config.toml
hidden_size = 128
num_attention_heads = 2
norm_eps = 1e-05
tie_word_embeddings = false
optimizer = "soap_variant"
decay_fraction = 1.0
decay_shape = "linear"
doc_mask = true
Each number is 128 + 24 x the weight over its row's rms, rounded and kept within 0 to 255. Layers, rows and columns count from 0. The size above them is the row's rms in percent of the matrix's.

# layer 5 MLP up, 448x128, rms 0.126, rows 178-202, columns 64-127
size [ 93  99 103 101 103  92 104  87  97  99  97 102  92  98  96 105  99  95 110 102 102 101  97  98 103]
[[117 145  88  93 151 118 133 121 144 146  96 156 118  89 171 143 125 131 103 144 110 125 127 124 117 113 142 101 133  71 108 140 132 134 122 135 111 130  91  87 118 148 146 115 164 136 140 123 134 120 134  92 119 129 172 157 133 147 120 105 100 106 135 134]
 [ 99  98 108 126  87 136 150 109 105 146 127 135 147 151 177 101 168 149 161  79 197 138 101 179 120 157 152 126 125 111 140 160 147 161 133 120 125 129 137 104 164 153 130 129 127 154 100 131 108 115 164 180 156 164  92 141 132 121 116 119 124 180 129 118]
 [118 123 152 114 124 109 136 118 117 176 149 112 133 128 135 135  96 139 155 136 127 143 150 104 151 114  90 137 115 104 135 160  98 146 126  73 128  99 135 107 103 130 146 172  81 129 142 114 154 123 116 100 172 126 146 137 127  78  95  83 139 154 125 173]
 [179 116 107 142 107 131 139 142 126 171  92 115 112 109 123 155  93 138 102 152  50 153 159 135 162 101 144 124 120 121 134 135 116 121 113 155 132 123 119 140  86 118 121 172 167 132 130 159 156  85 115 141 119 146 136 137 156 167 151 110 152 184 119  71]
 [140 103  96 134 140 104 127 119 130 150 134 117 121 149 152  99 119 102  81 111 161 123 115 172 133 143 124 145 136 152 129  85 115 143 137 107 145 118 116 160 129 123 130 101 156 130 122 139 172  89 137 108 162 101 157 107 197 129 100  92 115 171 139 102]
 [120 113 128 114 138 115 162 122  99 124 151 138 132 115 127 137 133 152  93 145 115 107 115 177 118  97  91  92 153 129 159  88  85 148 133 119 144 125 187 131 151 116 158 127 127  75 173 104 119 109 121 109 132  94 114 135 118 122 122 140 121 150 127  84]
 [110 131 132 108 124 127 142 135 137 111  91 126  83 158 126 143 111 135 144 108 124 150  96  95 114  92 130  83 129  99 110 125 106 125 122 116  72 192 123  92 109 127 127 114 157 138 119 136 116 123 107  96 113 139  93 106 172 139 173 183  90 123 133 149]
 [115 157 140 131 133 149 142 104 107 144 140 172 131 129 142 142 108 122  62  97 134 110 109 134 160 139 118 140 117 184 111 111 148 121 141 114 155 156 134 116 140 102 140 128  94 118 149 126  93 143 134 141 106 127 122 123 109 121 110 152 139  95  54 127]
 [123 147 140 108 127 158 138 171  82 120 124  90 143  76 136 131 114 131 131 137 164 129 136 156 153 142 112 128 137 129 141 155 106 115  96 122  91 129 170 170 124  95 112 115 126  95 111 147 135 150 119 172 159 137 122 148 115  46 126 151  74 102  74 123]
 [149 134 144 127  90 152 125 142 137 134 156  74 116 119 114 137 135 108 170 104 112 142 108 119 165 140 136 120 125 124 138 156  93 161 118 105 105  92 138 116 177 150 145  81 163 108 134 169 106 145  89 105 170 130 129 128 119 149 169 173 137  92  82 151]
 [105 142 115 124 112 165 115 108 129 140 103 134  94 124 131 126 124 149 173 101 118 117  94 161 110 121 155 121 119 115 118 148 122 113  73 119 103 128 136  92 136 114 130 145 180 169 133 153 118 137  99 115 143 128 154 147 160 168 136 164 112 127 112 133]
 [116 166 155 136 158 131  97 131 166 157 126 105  98 126 110 168 105  94 142 119 112 108 109 109 150 164 149 173 103 110 157 166 134 167 101 111 165 125 139 107 155 150 144 164 151 141 149 161 134 120 112  90 152 143 156 111 134 145 137 160  98 112 146 135]
 [130 143 125 123 144 104 121 119 121 148 125 149 130 144 144 128 103 133 125 183 138 106 108 103 174 120 169 110 126 122  78 155 125 109 127 125  82 124 121 126  83 156 168 137 101 114 149 125 121 114 143 140 120  98 165 154 142 202 102 115 100 122 102 154]
 [116 152 138 146 139 126 105 145 156 117 173 117  99 102 142 164 130 114 125 155 147 105  97 145 138  87 131 126 128 115 104 139 147 150 148 138 147 123 130 113 121 131 119  83 111 130 123 144 124 167 152 160 164 101 117 147 141  81 149 172 117 147 166 160]
 [116 125 136 164 172 115 126 127 145  97 119 148 145 139  97 109 129 126 102 120  84 118 133 148 101 162 144 100 154 155 126 122 111 124 111 167 149 117 144 153 110 127 172 119 116 147  92 116 126  89 118  96 139 145 148 118 112 125 125 111  64 138 132 120]
 [ 89  92 148 151 141  98 106 141  86 111 141 118 131 127 135 103 103 121 115 144 138 127  98 109 157 170 119  77  95 137 120 158 106 148 137  80 161 122 118  80 192 144 137 185 112 167 135 165 146  97 123 132  93 109 125 158  89 145 103 101 109 130 141 144]
 [125  92 148 127 148 121 139 116 135 144 103 145 110 169 184 127 145 112 102 180 100 113 151 132  99  93 123 134 126 133 172 113  93 156  86 107 149  87 140  88 132  89 132 146 111 162 100 122 158 131 106 131 148 105  95 138 168 102 113  87 135 110 115  91]
 [145 128 155 148  96 125 153  76 143 128 112 170 173 135 149 149 150 119 168 122 139 130  97 105  67 168 106 107 120 128 167 131 151 144 145 129 132 119 120 119  89 121 105  86 138 106 122  92 124 119  86  96 192 117 129 108 127 144  96  94 135 129 111  86]
 [141 116 146 147 136 147 108 107 156 129 136  87 152 124 124 124 106  80 165 104 170 152 115 120 139 147 161 103 123 140 124 115 157 147 152 137 128 116 143 164 108 115 108 132 108 102 126 103 127 141 122 133 103  76 128 126 133 132  87 122  97  97 138 145]
 [131 140  84 111 119 141 141 127 136 121 103 142 120 210 125 142 107 101 123 151  86 156 103 166 104 113 125 119 113 159 121  94 153 157 116 150 123 144  75 128  79 151 125 105  82 151 117 129  95 167 135 144 135 162 128 107 143 132 158 108 113 135 130 150]
 [119 141 135 146 129 128 148 161 129 117 198 117 133 132 114 171 105 170 120 113 108 133  89 138  97  96 148  92 103  90 159 175 112 160 102 153 101 183 140 138  90 129 123 147 159 147 109 162 131 155 109 107 126 157 106 111 117  88 132 114 110 159 113 136]
 [160 148 134 159 110 103 159 152  99 168 166 103 167 171 174 129 119 140 139 168 163 139 102 141 143 103 138 105  77 138 162  98 162 185 118  90 120  87 163 138 145 136 107 165 128 119 158 154 124 147 152 111 151 119 108 120 125 125 110 142 105 140 135  91]
 [123 141 125 128 142  83 181  91 168 123 124 126 104  85 101 168 141  96 181 127  88 122 128  91 111 113 142 120  97 115 105 157 137 117 134 149 156 117 158 110 125 131 169 147 148 186 127 127 132 101  99 157 160 119 102 171 125 115 140 144 163  83 131 131]
 [116 123 145 127 131 109 118 141 141 119 117 139 117 126  94 140 125 129 128 113 153 110 151 120 140 141 110 141 134 126 144  80 139 148 119 113 115 120 119  87 107  85 130 120 160 103  67 170 147 128 182 124 149 123 152 111 101 127 104 101 118 118 111 132]
 [100  82 120 163 140 143 142 119 144 131 122 131 132 110 166 122 139 111 122 111 145 139  91 155 134 150 135 168 109 132 150  92  96 125 138 134 148  92  92 120 115 167  98 128 122 133 120 129 148 105 150 115 116 109 110 152  90 136  89 140 160 125 104 123]]
# layer 5 MLP down (transposed), 448x128, rms 0.121, rows 178-201, columns 64-127
size [101  94 100  97 101  90 103  92  91  96  97 101  93  87  90 104 107  86 102 103 102  99  93 101]
[[135 123 136 142 125 126 112 144 163 121 151 118 129 126 146 140 153 120 132  90 113  97 164 167 147 102 151 112 116  91 132 172 135  78 122 137 112 124 142  97  87 119 130 117 102 103 106 129 100 119 108 154 117 107  86 189 134 138 145 130 161 128 161  94]
 [116 118 139 152 169 132 171 134 101 117 174 142 129 128 164 167 110 149 131 157 136  70 103  88 137  95 138 126 151 156 140 170  68 109 101 115 131 158 138 118 145  69 133 121 133 143 128 157 127 135 148 115 143  95 118 126 166 110 129 147 134 121 133 166]
 [122  83 146 176 142 136  91 108 132  79 103 161 152 132 147 128 109 193 145 175 133 168 145 118 120 128 123 147 140 120 111 130 142 109 114  94 145 127 101 137 173 188 107 173 116  90 114 109 132 130 116 167 124 113 138 141 112 117 129 127 114 126 127 113]
 [ 64 136 159 106 132 153 169 144 114 137 124 104 125 130 139 156 136 130 158 165 149  96  84 126 130 124  96 177 117 124  83 113 124 123  84 175 130 106 182 107 113 102 161 135 107 108 119 126 126 116 132  73  99 122  92 139 128  96 133 145 154  93 133 120]
 [104  67 150 131 129  96 149 104 142  96 177 136 128  82 124 151 165 114 156  87 166 120 131  99 147 120 104 162 132 108 158 100 149 111 168 130 127 162 120  96 121 115 134 121 151 139  84 143 153 149 135 136  75 122 101 109 143  96 126 146 143 129 128 162]
 [160 115 139 168 110 163 138 145 113 132 137 142  94 156 116 156 123 111 149 162 151 107 116 116 136 132 125 131 164 111  76  60 124 104 119 140 129  78 142 135 109 156 139 108 152 153 150 108 127 109  99 173 157 101 124 145 106 133 140 137 130  88 179 145]
 [153 162 143 124 154 142 120 126 134 153 157 165 105 106 131 106  73 106  93 120 158 106 117 128 131 115 160  79  87 136 153  81 129 113 149 155 130 103 136 118 165 140 136 116 110 126 127 119 117 108 163  42 146 154  94 117 119 126 143 138 135 155 129 121]
 [143  88 154 156 113 138 146 150 140 122 125 118  68 104 131 127 168 137 144 130 136 146 160  78 123 169 169 103 122 157 142 119 125 117 164 107  85 128 142  81 116 104 123 126 161 156 130 128 139  75 155 150 113  97  76 163  90 145 160 131 157 139 144 142]
 [143 117 156 124 123 115 146 162 172 127 130  85  94 131 123 178 122 137 109  87 100  94 118 125 139 104 122 123 137 176 124 104 120 143 116 138 142 131 117 136  83 139 114  80 129 136  96 162 128 136 108 147 169 151 144 104 123 156 141 123 134 115 101 104]
 [125 144 154 148 106 109 102 122 138 115  95 136 112 127 125 131 145  86 146 114  99 138 136 150 117 184  80  94 122 101 103 116 112 148 151 156 103 111 107 137 130 117  89 105 120 187 151 125 111 132 131 101 114 104 155 117 138 108 110 125 143 131 141  92]
 [136 161 163 121 163 106 162 146 149  90 112 119 111  98 106 118 104 130 187 118 156 150 147 150 133  93 126 116 167  80 135  88 135  98  91 138 108  99 135 155 133 125 153  92 139 126 137 117 128 111 170 121 119 102 125 120 109  89 138 102  83 101 130 157]
 [177 170 137 154  97 127 148 158 114 169 170 134 159 142 120 131 212 151 166 148 140 121 138 127 113 140 105 116 134 136 140 144  91 139 147 158 114 171 158 133 138  90 154 108 145 118 150 123 115 189 133 121 131 107 101 114 117 112 121  96 122 154 120 125]
 [143 118 141 132 116 112 117 143  94 116 148 132 151 167 113 110  97 120 140  99 155 106 103  92 117 116  76 155  98 160 104 148  95 128 144 132 153 142 144 133 111 141  94 140 117 119 136 115 170 152 101 115 140 128 155 134 105 116 145 135 136 147 116 112]
 [133 159 117 177  98 144 123 146 161 129 133 114 139 130 125 173  99 128 176 148 165 167 111 162 175 140 140 152 108 130  96 115 183 157 131  95 137 108 138 137 154 141 102 154 126 120  99  90  83 122 118 129 141 139 135 112 132 181 127 119 128 122 151  98]
 [151 116 133 162 125 146 141 132 122 114 118  81 125 138 153  89 100 150 129 116 113 141 152  98 124 164 110 161 136 119 102 196 149  99 136  90 111 105 136 146 116 130 141 106 145 154 105 146 142 168  52 156 143 138 144 119 110  87 143 156 135 121 127 107]
 [130 141 151 180 119 114 155 100 133 170 149 109 125 123 121 126 134 118 153 129 115 154  94 141 137 115 119 104 142 105 129 139 131  92 121 103 173 156 123 158 159 156 106 148 109 153 127 142 138 132 138 177 130 118 112 153 136 193 113 124 131 149 159 111]
 [121  81 127 112 122 154 116 167 119 108 104 211 142  96 169 113 174 128 122 156 149  89 161  99 166 125 137  89 137  97 115 104  89  82  94  96 127 139 154 135 133  78  98 140 118 109  66 122 126 154 102 103 148 116 136 118 152 144 135 126 154 166 110 115]
 [107 158 154 161 139 118 169 103 106 131  51 148 107 134 123 130 100 148 126 132 159 135 149 127 124 120 171 157 101 150  83 101 139 128 164 183 150 142 136  85  89 127  98  91 164 133 123 122 124 142 110 122 117 105 100 125 132 107 127 128 135 107 149  96]
 [116 112 125 102 132 115 158 148 133 159 158 139 117 114 111 103 138 138  70 163  90 129 139 116 167 135 121 129 159 115 111 136 123 115  97 101 177 117 113 124 133 106 180 100 113 162 120 137 138 139 167 114 173 137 135 162 123 129 125 133 158 149  92 149]
 [117 135 156 155  87 171 142 160 114 126 138 112 158 166 153 138 132  96 140 104 104  99 159  96 131 142 123 136 149 116 109 110  88 114 137 150 144  89 151 124 129 128 135 136 151 106 110 109 111 126 171  82 144 112 130 142 126 106 101 142 135 133  84 146]
 [157 147 122 149 138 135 110 104 136 106 119 140 151 151 104 120 130 110 139 102 119  99 140 144 162 181 133  88 145 143 168 151 102  88 132 166 127 181 137 135 139  94 151 122  84 113 145 129 126 136 146 157 124 110 159 114 159 152 106 120 138 141 144 125]
 [191 136 142 114 134 152 129 167 143 132 115 137 184 150 173 143 106 120 126 122 116 109 107 119 128  96 181 131 132 144 106 127  96  91 144 122 123  87 121 121 128  92 156 156 124 153  97 112 148 157 137  84 125 157 135 119 134  86 162 138 137 176 106 144]
 [105 105 117 138 134 152 145 157 134 144 121 135 124 129 159 104  82 122  83 140 123 120  69  79 117 162 144 114 142 115 129 131 114 131 143 118 111 170 126 128 133 147 125 128 114 128 120 115 172 174 131 140  96 100 158 164 136 155 105 147 104  96 119 104]
 [144 119 114 130  97 170 162  99 128 155 138  98 128  95 103 147 131 127  83 142 153 127 151 139 145 125 139 116 146 109  90 103 135 112 120 120 158 119 136 152 116 133 143 149 161 132 144 134 116  82 167 142 118 132 126 103 134  92 147 157 135 135 184  97]]